config = dict(
    hidden_size=640,
    head_dim=64,
    hidden_act='tanh_gelu',
    attn_scale=0.125,
    warmup_steps=297,
    max_seq_len=512,
)
Each number is 128 + 24 x the weight over its row's rms, rounded and kept within 0 to 255. Layers, rows and columns count from 0. Numbers have three digits each. The size before them is the row's rms in percent of the matrix's.

# layer 4 MLP up, 2560x640, rms 0.0444, rows 1055-1109, columns 384-511
092:131114098109125120129079124181163145141155151128134116096143105150131124148138160165132137113132160125116128124163167128119110136125110127128140106109131115166106157135160118156177145132094168160137069089166138092134125129103152153091130149172118099154125113087149144143119120113161083159102074121112142114151144133108177107155105119136158108115155125151136115152124098146129154113063
109:122100124084151117140134124120169159124131103068187150157087105157150142137137109145145113119132152121150142111135147105090142116116123126132109141133142122140124121099133144081125129167147166104113096165140090127119127164106143118167132143157128111110173085082135065137092148139138152135110071169133113117154110131115127101147121153168122143117161158113110099130147143111120186136129
092:162105137116119198122119157134112156142123129156143141122147126089128111110133129097136103082105149132158156103106137102083105143136135082166129132146089101107115090134120100106131088147093124126157124134184148161154116117145098116111127135119159122096174106096102098171146119169130150136140142104129137131099105129115206134117129161137129136149140087118131140122138127137102155102130
098:129116126151114148147146162136157098126116100096133130180131148120126150122113138126106120133109176112126150153151115146127116128132110156120122140134149066124068133149122137140146125155120140113176124180108151121120110132136110124124177114130108117112117114118108132127112117163127153094121119102131095083125062155135165111130120132156114120162111110178095127071135131161132125148123
088:115153160160155093090122128157109128097157150133131128159161102116110134097153109141118145144128131180125111142111135112090095143127111151188132122117062122098134093133126116124107095138054113151170103134200160138164121114126099104102139159149102129140149109140113163184146123111124116146096106119156130129128127102156136078131092107130134093143119113178141149118130155136104170152129
085:142126146142128144136096164161108158137137122119099132126096130144161117118093123150144113129146166122106164138152081078144123145159091102176087104154091130137085151120156054127162165123138113153093117108143128152150129107145131101148136121122149119125153209120126116112093090155106129130116117127095131139111155088138124150146129133155125119145150169132114132144159119111154100142133
077:171170168127184116143138117165158111102089162093134154122138131135128154109129130131128123148116133179131131116115123131136140115114099121158113064147094096141139143128119113117102118182103104164115126106160137103163138096147120127156126136165127103128150156106126149153157110138107127131121140130096162119126128108119165074133120095120139137133133120135111193134114110158122153156137
103:182128097094121142140121133100124100115086147133172150154152132110132192104146148115144095098094123136118159122187165162097089161117119115124085128129114124129100142097163154137130144124104162143112127121191109144118177162124102122167114154126104133137165126168143081128091121112138163093130145151142141103124157121154130115128123129137099100126147089137109106150115128122153133110138
096:150156138124125155163093152139114149129164132124154121097160117140130145091209135138172143164114160140147113148193181127106140128094121114134089135103160118139085084130128139112128129143099117189129141089133120114118181116098155174125121170121107163080157070142136123113180150151153129144138131106128149148111096138151126106101118131137135106135131101143132194113123108171135108149133
093:124153110139120104167125107127142142101082159104175165148131096060113131115105128150160104143144109161169108156077125144104149163127146098167087126133097123135141134093146123097138113167125159129149103151184148106123162083130116126120151115131099104102181105103121124154133096133104102148101113132124134136088100099160176132126132123146130117153102092114121155128089161136095145155097
100:139079114112154112120148115149122116111124164100161144068122106109169117152167103146081164118144130147151120173158164124099137125194071073137112118151130113171117119098173092106168107132127116143094086147162130156122122141170108129132140124106100115128104158125110082100146164144115103176123141101111125091088097121112155116186129101142097166133133120138105108118119088142135120125125
092:084182138133103155119136123121108131131110127094088117153148128138144138116127092144150130126120191150112135127115115097097080110111120115127111140133116146132171103122100158162109118139115125143141093094138144092159151109171126152125170106199119142109120102155130143092163141107105113100125137125071137141134136116155144110109120140158099120142112085163114104141103113131128184146132
104:149134169147117124120134151125146158109127117126115110151111134093105142117128128135144109110136157080120157164156109139136076124133123132127138124088089139124141129123169131096113135129140139121134131120123156143160132083192078133155105115107101119135122117117116101103093099118122130158116137091150105120130143095145136128141132112140146074133208098146124123108156142163089165116131
123:114115154141163107145128142174117150126134133112122117081142177136128097131165138067130082133113113140122108125083090148106153152109103145153088111123116156133154102132151136089118138140117088148157120102127104100135110143149130118121118137110132129105122100141101139133176156149084129128110104160159176151116103127156166146128099132165120160164149125121141110143135144126137082145141
106:119105148120102116121115137167152146112138114159121111136115144174136135125081165119128114143130117101146130125101139112150178166163136118142096114093082138105135121145146129081116140145129144179145139125134142095160106151151105113095107147131144135127126151129123078136129114102118113114101087127148130146153079137112140148130151160121088144142119095104104127101121090156156123129127
098:163134132087152177170119125095152122125111149124128164059105146151109131107093150122139130110105162134132088121150122096151114160122133177151105141118120119105160158135113154120115126111130156106108102117155158080119095146129125162098092183120113115122147162105118098102129128149163125174115109122143083118120167126104120113136139104112134116137104107109121114105084171123101079121136
073:136139146134121123151121136163155102091082135103124153118162123138124164102139129121120131174113170165124099133065115145110109133131127112169108090127102098117135144129137136117114107188081145149105106129173149140135128103134121150108144122145135095111141147112144117138112081132096144142102125130117143119122115106142150077141096103135138130155105109125115137108085121145107125138101
104:116128132116121119139111142080158103150169143130122125101131119169121109147153133099147107117157099091118137162091137155116116082141156121124138090141127109145118188107108148112172163124134079169145096135135115146087157132149153103119096125160144105104109132119180089161169146133145123164115114195128139133143122134131136137175120170127136123117150118103103108098134110101063158137101
085:130091118118099172153136151133121139157152135072144152123139154145125140119134112155114077112120142131117142138085094160122084174106152073152112113139128120136093148140106103098152125146102141165163128118127105152123122102146122131124118140128168113118109115152108121159115082123125121100100093125104113136144127112167127116161142126150093165156132165087129120104139128086159134120180
105:147122115125165133137119149128162096129145156115195179120091118162146078134178105146108145151114164109120107151146159128064098143155117126114118122142118094128114096122141119111138152152135170131142092110108093140133124148130132127105161121117132092138115135137170090155104124155141129129130152112117107117102071121104148122153137161112107113120124130148068139098179108159127074113092
088:101136137158095148130118170089125083115133143096118126095121146146109107129127190065067124125145192112114121151109077140095109148088103161107116115177115106121104106132149122090124134143140122084202122114111126143110135140195183126144107115123124135116111099140098111083122113160118160113134119105149098115115108122135206145104047143174078171138129113147106107147101109134107138134140
093:115093137116175095112103116140133157098100137076121142146125101149129143134109153138093110123117153128146143160109094118115101194124116113186162086126092144122125157161118119131129147118115110152144142097128140116164144118169107125107155120156122105143129152129170125145131120186133146147134100103147108123131155094115136150164111122151113124108109156113118098146135164119168118136136
103:172150151140144116135138122119156115161105139122131119128125133119133096147119125101099132137146114110137103102118098126121126129134139123132186111102123096121139132117123134154078122152120088086093124131134081161144084147131160120142173129155118128127141145081136136131132128092090086093113097176150082137142094112153103102086111129147106143123169156145106136179151121113109149115150
074:135124203116105112091118154118122130123133111133082124115130124153133102129131162140123136114167166175134062155091077128143104122170079157161113109141075160128171102114128120159087108162102080089121066166141152103152118123108131113105095119126117106103120129111097165121180165141140095131110074154191131111097103111083132114108138133119135122183154112162121148075128118108130121101164
091:179132110136059148140100158142163144082087150105145148097137141100122120097132178130124072131135128128106139108094134144111122126151118080174083113108088133138112132113150112105113116132090098195104134112163141155143133089163140124117149124159119124140124126138083100169159093113113122119091115123134199159155137100127118133145129147124148137160168114132139157114111105168069121133127
093:145117105147147149143105072143129132094129124141171139137121123141128153092097156125120089132112136128122126111142152116093138135109138055128099136143105129110079100117133171074144146148158109141166127129117109097132177111103109090104128124144098099127171159109136117172142140140122145128122149109116128107126124135113130150105119109136154089116127111135122125146141134142080106146130
105:128102128127153105098145095147167144102136160106125116165104120166150122140141183114149102117089152142121200155140160120144136147138110147141121137130132143151131128134137087101112146147117134120087110100118118148135098102128124103110092141129127119141134122110135128075161140144154090131125155087102095088146079114135102122163158161094144116100131112129122114131160090185104165127130
087:130141117187145142113109100103118083071159157122168104154160152117149129113111082136099142121093131154122149114161139098123139123114157173113120110110166111147114129152118140149143151121139127157130151117111048169147131110139088119138138140134143135132161151149095108156155122111116118147138150101071129171136122122155125133137145083113090140098129115139137119165147141146116145160122
098:145132154102167134129124158143087156137151137149130109114155112119159168116162110163101139105136147112141176168065113096132034100138166139138082134165131115178118133143110081073110100135103137147167132144145182129119162124163084126135099101115153129133107118155157083149119145128131144112119154106129118076099134117149174101119154146117154167099158134139131137140127132183069153135118
106:133143146133111113175134116129151138102137153101134137111129124125137137151068133133112102138134130130121147120090166124148130180122116063155152113133136131142136155132118121111164100135155131181078130123094160150113130108135125125118103124156114163128139170078169111113136108117131129199131124141117166152131129142132130118165126135170128141124165135130135103124136107116151129124104
100:117133132128120186156123174080149099118111151113150119114122122115124127135136127121118114105131111155101121120153130117130118162140162154110102134135120106092132158099159085108111120133127190122128130142154134130115120113114130161140103143112154090127121120105143187139151150126149181110118122160159164130106129143121146095101140108118138110135116135110132140100092085135109147140121
116:150143146072131122128138107127105101093138177117106126118109112158128133141111158133118139130122106155077172171142141137155102139153124149136161129090148058120120103166162136134127121134138096130126153142113180091181103139108110118160159128126156131074127134143081166119183133118135124132123160138117136112111094115116131141123168141128151139098142162193096167113151103109111129086114
086:120109109122133150156126101119117096144148116149081084165141122151156152123134129120101105152138155141130098148131162137137112107149131130128164109130142121136155089090134173159094110151093142102097116141117091124141103111134096137152159121161138128116149125163111094060105158103128145142128169151135116112146143124146158128106142126090084124116109119119133086199166091136142120162111
101:123182117151111128114113144119124109083079110143156169142143125121110127145131109129087100126174134110132132178118103141115120092108150115119130103097131130103133081114147112102189109113112140123133121107120172100104103145127116142143193150100135074124095076150114140133121113187085185142129162141118154116114121113158099117113141108150131094134138154138123110146179122154108113143107
100:101149142119140151139073148120169098117096167131152146095148129140107184110126155116093066097126084138133154119153146163139140155177164099119080142155143128116133140129115120096142147123141158119104112094157118105133154102108157070104080179151139131161195112125125113188113136153133125082112141162121159134132152129135111122117107138145132137154150142130120135122123135133108091162115
099:148141081123137181120132144134136120122090127081162098143120130120140145121104175140117120121092111134149178139109106091131158148091146083127150116089118121099116118151129154145117123120125146097106139148160145096146117125141130141163148150139125132154116132113121106127145129098133125136123147073143181103109152124119139146128065116090137114106138076142112133167105137144090128113136
111:128084124149123141111141140167197089157118114101132121095153147136137103127091139118144143132093119148107163113146136088135148130141140096132121139117098124094117127130146103153120118137095142127129158126131104108109146155136127105104110168187137148084099122144121143117142174126143148127121129146149112124145104099153156111122133135097125124113123129106107112102136133126064135125154
084:155134132119131118161150180070119125135153089126131124100119147130138117152121093086139121127147108150121128162090109105167119125087128148155134118102150153141094100131116072089132100137118140128138119119168137104120100144130103116141146155131158128138091138121147141145176125124133126128102106139118149115132123113137099132141132139141156152112146109105140152116138141129144125163172
102:157145123108139143147132098130138114096162119140155119120152115153129119148171145110079127124137127143109137176126137120125151092150127152130095119092124122106137142102153095146108107130096123106142110145133118116130119143131148151105137133133107135142112135136124131152130137160134116154102151151138137112107117099149106140144110103091153108117109065118103125141166131158095147175096
090:157136131199117135133138106142144125099092135111151170109105118139120128097128117090100085102147164139147086130115121111171146106136129114163129100139137123079108113130132096101160121146131120139124117139128128136135137105118115159126154137123113114132168124121083127129168091154109129139104130127129126129112150121120143134153134144115138113132134157107133187051131128141114123114125
102:127134111126113149163123130133121135087146136125161128173104125066149088129156107107151121179115116120162120094141121093109114152101163153135101155085137131131132131129128159145120146143116155153120135170126108127141170133140122111144104111106133133102139118077105115157108090141140162109127165104096176140168131116163134137123187124095137156156118139113127109151087147154144116160128
096:127166122118156126141125136139162097080110148138158155109106108123171098089122120107171143136119137166117134146140128141132139107134180162151143110072101128117092134173123171126131127139100143121124114130173142131166104161120059161092126191133134129125132133103151119154148131113141138112115133141127124129121097111121115077122113139120128108127113139164109150132131124164124131145099
096:165140123139148108121121147162139136133125118121127158130076132153162108145130155133115109143152134104136147150129108149109137130134109101132098153146160112103124175129133103094132146109108122155131135090087122152113132138159144094134065106124131091123102130115151093122186070145133157105124125156101132108167119117115140145140130142158120122127156138161102118132166078159098143191120
113:145117131139146100122102096131134143076100109100154135196100111110144157082069132142093103151148156121124144162126112144098100158098113139164093136114126104132129146144132157129127113154129112129157139141132108105168125121175102122074178126119098074131133178128166086095131096167132108143114134119109116149107088106122156133109141119180088140151121097136100130125117087139120157138107
102:146168104109126160113092133077145072145138150120180090138155135087152110106088096179155097128172115133134106124112169150130128164131161111127101117125123094109149138126125144135099122125151089100142087140141087096127126132142144097137159108160123103139094120184122148118083127148139113141124122102108136116126097115145175126122092151111112134117124124085132126127111142125107135113088
091:149157102096136117114119150140173136112111127125153117110131107100107119117109156108153116093119188125145092111082122132134141155105100120177099121115103122105138119134106125109116099184145128132149099164198138100120117160138107141118173138105125108091144174110129117137122143143120113130098092122143143126089112123131168115134122099127117119173127110141156156096096127111111127143112
094:140120141088103132120165091122146162137088137119124135130134067127086090148114145118136113140132197147113148106151102117127106102157116098137145079113100159120087095164149137127126160135103101126145113163129155111160135146157104089124140153146140135120190093156136104107113142094134119120123131152155129088118098124112166093132108075155128132102098142153119118122180126096148139101089
097:167132138144139132143089118105121095145122177100150108108125134140134129167083111151151096099172159136116153107112118110119133101139130115133154123115120144150140180123101110115141126117147131126084103120086127114127150148119115111164106127139100164145125122125111195125124082139105154143101104159126173117123109144135157070146123110138156108111141147105130139070095163152148106120133
093:107137129142142123128109147139112114141141150120108158133096142125203150096096113099147129146158173149099109103104124154113083152178153104173127109167118105170114173095120115142096118136091153132135117110135122123118154139102099146157127132141170126137110150114125093108086119122106168095122161128123143082141106128137153096112137153156137121150112132131142134113106129116136134154120
094:158114140155141132115120188193113132144114160138126168166116130161152112155134098139138112148139187120122142120165116179118101147136126111140106134115133083173146113162090150098163142114100120145164125130114083128125100141161122152175120159118145112146133146156111093100112129115109155113120115142126131090134122134123083143145149179160126156137151127121117117072110152127146133112164
090:132147158111082136107116119116169131123061143096149107109102145097141138110104169093158103127128124107094134108101131138075114134132095119164066129113103135096126184092170141114129140144136159182090125091165170140161128109160122082090133179156124114136141146121134142132127121171084131144100102144158142116105132101122132136108139121134119084153138136149113167130119097154114114133093
097:123176124136082125161101132115123088126154119115109130120134140131124160082111135148138112156169111129127152148144105139132095122112145130140163088154137121119122214141141109149111078156124143135045159142156132101118152118121082130171167130090109122134101156171109158077107118119170140126118182113127100109093136138145092107124163137104106112141131141145141098122102141149111107127070
093:150129128114112150126124136124092158074120102127109150129134155079095168119155063135149127137163129150108140127107131169142131131097147128136140124181083130151123107129141143133117115115086135153146101177167116120152136143150141141099109167088124124130159118132129172120149104121146107127113136089125144148113100107112157137134113158091130111102144117142134140099127214179099181095142
092:123142140161171127164101138151152124099126140094166113131111087122129137113143147152111131127119118120115131119179171132126163116120163104115134100123131102128084142127158123113122145146114187135066128148139072148124145135146086132139176113115162136155132145123109113116145098123136161122133139127136137188134132122116142144143124090119101088103136114137107126189139151159113120142116
090:097123146148140116101118168168181143143102153138113109155088114140105145160149116109112080104102114129106113156131119082100156137139125120123119113143089123133121210159122112102091143206127168128144134131125131136137109167172109141104130105131139150115115141114158129135141098137144144102132113144102111118155088132059120123156081084137148123119146070130138143145112147120164096122151
# layer 4 MLP down (transposed), 2560x640, rms 0.0375, rows 1055-1108, columns 384-511
096:117126106153162103055118092127099152141108102129145156103134092120144093137107096141136132137109191105141115089116141068145110139123110090117142143157116157131114131165081094123105142152075151125106146139144148104080131161160091128122151113121118162145131105139136115091109118141168149134118128153124137093126114070155098149095150160071132107098146144110136156152138073128134121112105
103:104137144152151127142170140158173149093141139109129116071119171161160138098104152132060148102133120131125104142160135113108122086111157139153128156110125149098164137159135114124142127125195131110126132175166141134150152137129134116109130104129078143101109139129133147094094120108115116110117152146142092162124148112115157147143132119131121124109099129078139147113157123143128147100138
085:116129111123107128152128138119094112126133108179128098109101140100153119125067164129104101070161101105119143147127160159128129091164144147121129153141070148126153141092104158148128145150135094124122164138131124095146145100131094135108128100119119161124143144135086093124164106124106120092108128116076168110153161113083104147092117182125140112120138154104133074121124084108132148150134
093:164121145102105119124085153105161148124108155151126158139150124137142112116157130175115143114127119188123126136099123167144163145127116096125101133091140101114135114124139154099140093136106124112138115150156119177171135120103151149116130106132105147150103108109133119096147099157119080101128152143150105132112182129122084141114138116109148108124144135154085113136124139120129127146131
116:109134107136149121139154125160113125132140106114097130110102092128141130112135123148122118146133121158137106142109112119086127104127131090150101141142104100107138090133150116122137115130073152121150082102198176114140138135141090117129098117161117077153167165126128140113090107129090104122061088119163135089172101117127161108134127103162135116147129095128082155080113126126124117157145
091:129157094141125108122140089178104140089151140146131082125135162123115104126123116091111104142095077103140126116146145173145113121099122185145125118119146131114145159093061154146118124110100109119139179131127141123105111131134136144113148114154132130114155149139118193106152130162104142137155097120123143126087108112147147185119106150130180092081115104110104142122141127132118128138163
079:110136180180147144141129143135146110125103155121142166124144126129138167118132107097138116133135163154167082121122145125122128122109141108175122084154100091135130120116127115098133080188086116140114116134172155114166129112135081135141114150160142094122144157110119156109156120155109144131022151133128134119122155099148163060146103109161147145137159119157132160113114144136127143132115
093:185173124106116101118146095106106139104116101111145115122085152094109103151089125154155146077114155131129099091127120109124108153104121145067104105125147132168097123150131154136115111157152108116139124128064145126093103118126141122136180158107118145135086163105128126128133074158137139097138151137154152126176119121097088157123141106112156141157136107146135109141139112129116133141143
085:082127122091107119126160123110160149135146151132143128129123115133157131066139132141044154124149132126099149165116176085133149145154146119165161096120126149092124149150100150119106097155132166113126148140180126154098115104129126125129088143155164130159113113156155141154100139147133122082113098100117129124123098123110156158107141123152116142107140158150150154144101090172150103129127
103:138164148108150112127102147118182138129091161104147146108129159097152142107104099130129091138140111158121119145109104095130137129130132131157098108097153108122142120128115143116131145108131149160118127118148132098127145126144140133108111145159152136124128116126132136141115112155122137128000127151140148127144123107117178086133110097146109135143131116134134163110127132131136136157093
093:093104129126158093159117136130148089116141110094123161162144126110162132122147147124109116107127125087146152108125108143155105107089093106140108097122126185165126114154145106138157100137147149123098106109135102154096115111153160111114079133116185152166132122122166161146152135163130126125088144129150138117106168157123150118196115089127116128104076121114124159142122104158174107104102
090:105127124141135116122127179105116131116145094111124113122116133141114139112122120130146147109107169159119138170122117136155120089141131137172095169168169134114147131098090099112119115156101107107130188141127125113135123152138147127138120137140147100146145127118150144114125154120188140114093115128115138140151130134133116171179122141082077105152099109094081124074130128121144156094140
100:123130115124127148098187158135144134134117134125127119123181186174151113140115134115126132121141120086134127125168146111127135106128103095162150127119105129169120116120126083124120121094145123125127168089120127152105118128151142116102101125127151151130088099122117141128122063176134138108089142104145161109120134125127165165141162143120126105099112127123113111112090168136123117071090
140:094110128133150108146139121180118104175136124084099120088124120131124104117156161120104118150090123159126139095159081129141095128148149160128107105106103118145178138152161138130092130149178145109145108160173125128178155144107106137137167139130130144142155080133123142122098163134140100130097117135116172117064137126157112122135104114088097161115115124158114138123155168139123120142119
103:143116137176104110154135136111071138128105120101178118144115126120113131093109111145102144136124121195126126122110082154141113100112134133150106143151085137138143179119085127130142124145094132154171133139169143154117145074112135138116140105126111109098126123135147105145147129164107067158123152114162119144132147174142123118156103098142101102182131122107131125203152100116125106137088
094:088112163138155129081151136104115137166165134181122118150158113103163112132113121143130119127151131136134115113126116128094132171127166117181128108123149108144097164121129144158136100092120145131155167155120118116132104112147139118098109116117098147091068138157127099105112154149140154106093147158136160145129152116137114103103178142128172156115109088112148126134091089111119127124106
080:140156172156116147152101139148160122108093161095142156128152127109132172112142121119129123139149161181169089132104151135128113124129117110159108083144105113128104137128143140085119091197063133164119081126186133114159124111104126135122155153163114088135137165144142130114144123159097146152053155122142161126111128114118165075143112121132161129137153108162110151125099131165106133145128
096:130095134127095121113127111139116103109140155120141144106098131102115124178098112142140118178091101151108145145142105161097123132093131142147140119092132152097149170160110105137107164146113156086113119124153143124107134148142125102130115204133154147135151145138145065144139129139127107148111102098130131121143132137120106109164101121146158094064190123144137121107132169126095123142134
087:165139147109131146106121108171136104128111164127136104105105123123120171137057186112129140075172072123132187152142130155102117131112150138099144109130148115111160119097149141134109125079153122111109111115176142165114134094151112157138113112153134125135137110139138139116150141131139101141062141129149166141095148154123148112146126115146141125127100117131120135161140101156115128160100
106:128175112163103125132097153131142124144128116107164090155131133153112156084107113167088129165128106134119106141128150127150145112133138136137156106115117136115133116120160070126150063116138156131101122141120111141115136162145197175149110121137088132105098139163144143168120102147167131135117119153144100135081116150118142132142139123133118101100098134159122147134152109188151095082081
088:173125117119107102097155166100093143146092131165115140165128122120151116115128133130161126158095120092108159107103114127146119116145156140105120091090118136159087150099104126173134143109069128135080135135131159133141079119137120105137129113132111091149151126141173129165135136130114136145105089163155128125134143099108112133153121126132154108126115139154124101129115131138117162137103
093:162118104099129139188173101137093161126122128127156152145117134121121134156126156142112127161146119181145131147118164137167126093140150128107144137118152166106164077109161150146069086133115101131116144119131151091150171118121107129146106081144118114175170119115093151111147134128104092129062147107133125139130142164118149144150153108090119093143152139072153134138109140154139110141143
096:124163125112106135131074162131126121065095162165129101117117110125124117101085134157140126117138124135124151131158177144110147082116132111128141136115142086127127117134116121117138139154196150134107084105143126137139122150116161154165125118151102142147124191146096139120105061108122115190089159110121102134104123155148115118144120111107109089139162096127125124139194147137122118154124
088:110107137101131159121154158089084112138148119123124130155150120100113115078130124091139161125186101108130208134147162120113110126111174099121169128104129138132117164175144127133152128086130098130094123120119098109120087126146163134112078121127096142100107122125105146109150121147157097103180120081092143135151183113147095147188121110186124103120143139096102116127154187128140122141121
109:133169147139113120123139134127131134140072141101120127124099148127152172125125138107125132145190154119142137140120152108108098147149134125165122111125153143137122110097115140101104099171073105155112117131140127143141123107112097154101192119124109118135125136128111163155143140141098122124052113155097135132126131154109131092127145105092137095070117099159073144135138106160129126149100
088:091126124132121106141118116125116124125136084086110160165134119124084130139143125113115149105168136093126144116159120093118115088124142134153154122132154106118147148201082121145168136123133154126086098129133159133117179126133128157147134142131146137102161167030129143151137107146125131131127106129138098153139119113118161162123124131122116130144093128174064116143158125166114096132129
103:138129112114123137081127156130090129105116131125138170170106119159121139118087136166130088127163120134148133105124105084148099112131133170108137151088123177148108078105134138201119128133150142143157120132149136073154156108133122152087160096121142151114098136120085088114165155131132084117127118108151105146099136175147118154134104081109101129192148112145129111132130096130160122116121
090:133106135115102118127174125158097152186105114122111145122113113116074107149109156181120140113131196138113097135119134123096171101117165136103116133146125145130177132124109122118109101147087156132130130123123169146127158168124158149116125120098055128106109103107136130152122084117118096108121124119104128173126125155126115126133147126141138151136109145083131163125125148106139109124126
087:125126152145086129110120134196071137113118095096098108133149133102108142142156133140062149127118132089117163095144159119137121135103130085143107125095114138121107168107130129141068101178120096125117131166148129127150111133178127128165123098125156179135151141111156154145128141170159128088163173112124109136099128141142136111147121103150123122152107161141170127202156094159124107112161
102:109148102126084101164170113136133126143124115117085113130082140121126128116109138125152128122126156105113117123085133128154098166073153120172135147125117121096098137100120109132136124099149121117096132110145130134103124155158131139115131181128158140142132157131118146103138122090135118137101136141166048138143095150150124135150147122139119156131162110120146138117108111138134140134181
106:159122122145088151146167092144137159140112132149108077102146103111172139123117123129117144140196167123124087185059123090110129127156171109143129145099160122102129099158120098185116128109163131121135127090122134095141138129110141127133130125151119134116128094124088123102106148112118076147084120111149153130179140075139121162117145165173123117123141109132119185133121111116073122146131
115:141136118152113144137162128117144118141132100120112102114107079171151117131120196104112157120115167102122137157148125150131113137162138155169130115118097116112144173126134135100090140125105135089114150155133111089133122199137096136158194128140151079147122118088103083129114141155136112111116156143105129119098094130100112143134167134123099121128087136139092154076127139160135150087115
084:090103124086138114150122141130149126104116121144128132144103146112127106092172140129157141136118148111129133098164175138125146186108126149121177134111192119150142181148124100059167159104141136165130152101124126095142116100095143101081158113101125171128060135121099118114093104173137096166106142107141115150112134075079163113117115099144132093112113158140090112095134154136127130111132
091:104126142141128086127168124155139104116081122108153144128093098158150111147126169147084173160094098163123147119159134133132152129102144141170129150116177135090159172121190120152142162186152132116144123114105148115146091139107150113136115132097086116131105082142093117107137118164104137109097141144124134134109143124115134103105121141109143176147125113149129145132146127154134068066131
117:128133133164136072178136091151097145124180141171094126136101140110154113122075086100158108126135114102131123143163143123110087095106105158113161165148126106109104108035068088150144114080117129137126157140117144138137093113159130143125129117130149097092114148108117158134160106133123132152152137107166145124149109114146148117129150110150130118117119129105150111122108076137093151112146
093:137119110113093146151184154100102113170150086080108128130143105134134128123118127120118142122099128121135123111124100165174137106127141115084138142099110150162152128157085144131068136140182120165163140146106128114133150160159124138133147144126120082088154130149098136164114128147128168196139099147130177132102122127135128149179155117133101109105065148112127135115149132119118101165166
116:095124124123133110124174179146142091113146123108114070124163125155116130113118158142140094155105113116120124141164112177129103145113121073175146123132172120121108107144151142156125103110143153110092093149132127126126131177150157145099176124136189126121123093156128138115127126108170155138099151140097117126112115089122143114109159101139122140063099123103112135138184145118102136144110
085:145143122135109157115133067110104167134157131156119111147145087147128154133147119092136137122149126124142116151134170106111089177101089140161122116149120130114131142143163152111148132097142110181092119137106144139119142095158152132115098122171133146133101120127145163113108132132112128142080147097090136146143182132135103145092099143143119136103113118103124126119120178110148103091100
096:118140105142157104135127121130091086152190112120121120133141104101156123135137133112140168180112156125134149130052120148116112136148125138145131139131086114149158133094120102168111162182162135083115140148107122159097099149097114096137117136172150153139150136104129179129136107133101124108137123126128093123122159135125170113157139127165162082134130146095179107111102083126160115160146
102:132159155131132155089106136121182124123095135095106135112111118102134162127145147113126145107161163175144112106123122151114167137134108104177149069154118130119117130147123114064121096175092144149099111130112122107172125106118113075172101132151104088134166190123092161118155124134097136125092183131119104129106143097110176089158129121166152104115161104160115158129140149127138122117136
101:161125147111148146119174110090079127133115121127129150122131113113137122121141087149111138109133164127130110095092149119172115133107143145157101153114087119111162109154113152145091125121160085141172125141123135114131092142120176157124167133168145178137147131121139123112081104099126120115123078191142131123156114108134089115119146114146107126168140104130104126127157185103085157108141
103:122117135113120105165120147142135114145136159112147143097094101165151152078117151134139187161140146159114093139119136124122107148135154075143125091153141127106148125145152104137125159156100155135073105103157140137151104150123116140117132142095149112130135151124114109123115102120095143120015147187133125142115116143113120111140137134085132123144097144168103141126137084162133131133103
096:098097104149108128121154118144135154101154143154085141163107104176120111146160102161131097135121098155132131109090129153103142104149140150111123135089106096097126100165120131133132153110131141118123150139150101132126128125103108102114105105121096138119101145135114103140121124154146092129142131133143128132159133126115125160098159111099091147125104097095076146110139082165162132147113
123:155182134147116099110116114154139101097147141183120114169111100104116135145136137083129114167113145145120142134155156116143140101128133130163134157157170105121137144107149105120139078119097164127115090138149133141118166067141139137117159197145089170118122151106120137126104089139129103115113160139140168181145150086134095131159119101109118140149143157131143135156099142096152145123090
103:121135063138172087129112134137108135107100128103133100114179093145144111129137102132133121117122082133131163152088129141102132144125141172080130126144140131136133138124135134069108087116156113069110146118151109159126161134098181113146115065119153127154130148104088132145108115092159090143127135091108176120177160098104118146110187130126191146108043117136129147122090107084122123156120
109:132107177106110117147102143140150128110113139138145153125124140145123134155110154137083102109137183136160102137103145108118103142119126109131124110128096128124115133156130099067123109182119157130154074120178133081152159155098124097171125117115112097115158172169110104115155109123105125137090114143132120125148108102069167080153144095158141111111143134162107146109086138147155081135115
082:129157110182130148115121117152160121116129091118147128111072130088086085107121126107124161146139148098129147121132152134084119160107110148135106138130092108111111120166138123133156140154111122145131151117129104104132182113176158092134137147119094130121146168151095138124149102096144170148120187119118151142144142118114138109154130166135138130099165158096120120165118148150126092107120
102:096120132093064119125093083079111187129160120136155159131136111129153145132127096116140134136115129139131156094103153126090128171180099135136180130146148124164126101081152135150148107095140157151128131074100109122120159159156157153123119110149123099142157116152138132125098145123144105123095161155144144138109104101127141160151168098122146140141134101106142108165092159096121090084072
096:114123119124157123133164105090119117150113099136129115092119133141150077125124139144069119165115126107126170127101116129099134163127150109152121105140130131150167107129118094145161147106146140111109145164109147159087146159153117077104128135133180187117120076091128114149174121147149137149151144143129155130158128128127107188090115139143062086118111135121102158130159095120136138122128
093:089101165120158093077105119113112162138144141128084131113122128135115159072110113124117164156113160092115088170106107139124129134102108160112155119137119094156084105171119091153149173138173086119136120137133158152139105125121139123148169122149080119107114078133144173100092111107119087132144102146127081160123114091145121129089139154095108170194152133082134127126087102106148124151126
117:116162146149100128149145127138149092150129108111122149107094165138102122114091137086109090109179148088145126196145104111141117122119129118140135132197093158134100121114170143126102114175127125083143116142149169118181146119136128115137177117162114114126132092163116133089127122146088123175069076161122146067138106102108154110135133135174106107163125123154110150127153108184142151115117
085:097149157085118118148151126145132142131167113108091087128125105115107077083103116110183105111102147129131145155112137098153108141130129124169145114114135100171138095168104144176127097145145143069118167150100114133121106148121102096127121121173148143095051146128157125143125096102092124154102123132103137159142131156113104092155156141181150128141135182151107110115123106133148086156162
093:104144165089155109132154109175135112116172095130120104148131141156146137131106186141146097112087136127125170140139100125148148112153131129155172116151154137100103137134136113128140128116164158159136118074086096145098135090125148141168148085155140087142088162139172155142106129166118129161125112150122149126161157115139116122173109161125117172103119126132137132123104142089106122077103
092:112163092122121117129189100152130131203128103121134123128118120146080145136121135118103149103153157110119113109132125138093092115102095140059091161110099163155159139143131127146118081100091120124132127119151151105125103122161145166122119092122146096088130104110108159123116105131118122104108135142090176107192159149159134123140150145109134129134167135084134112098162131105105142129124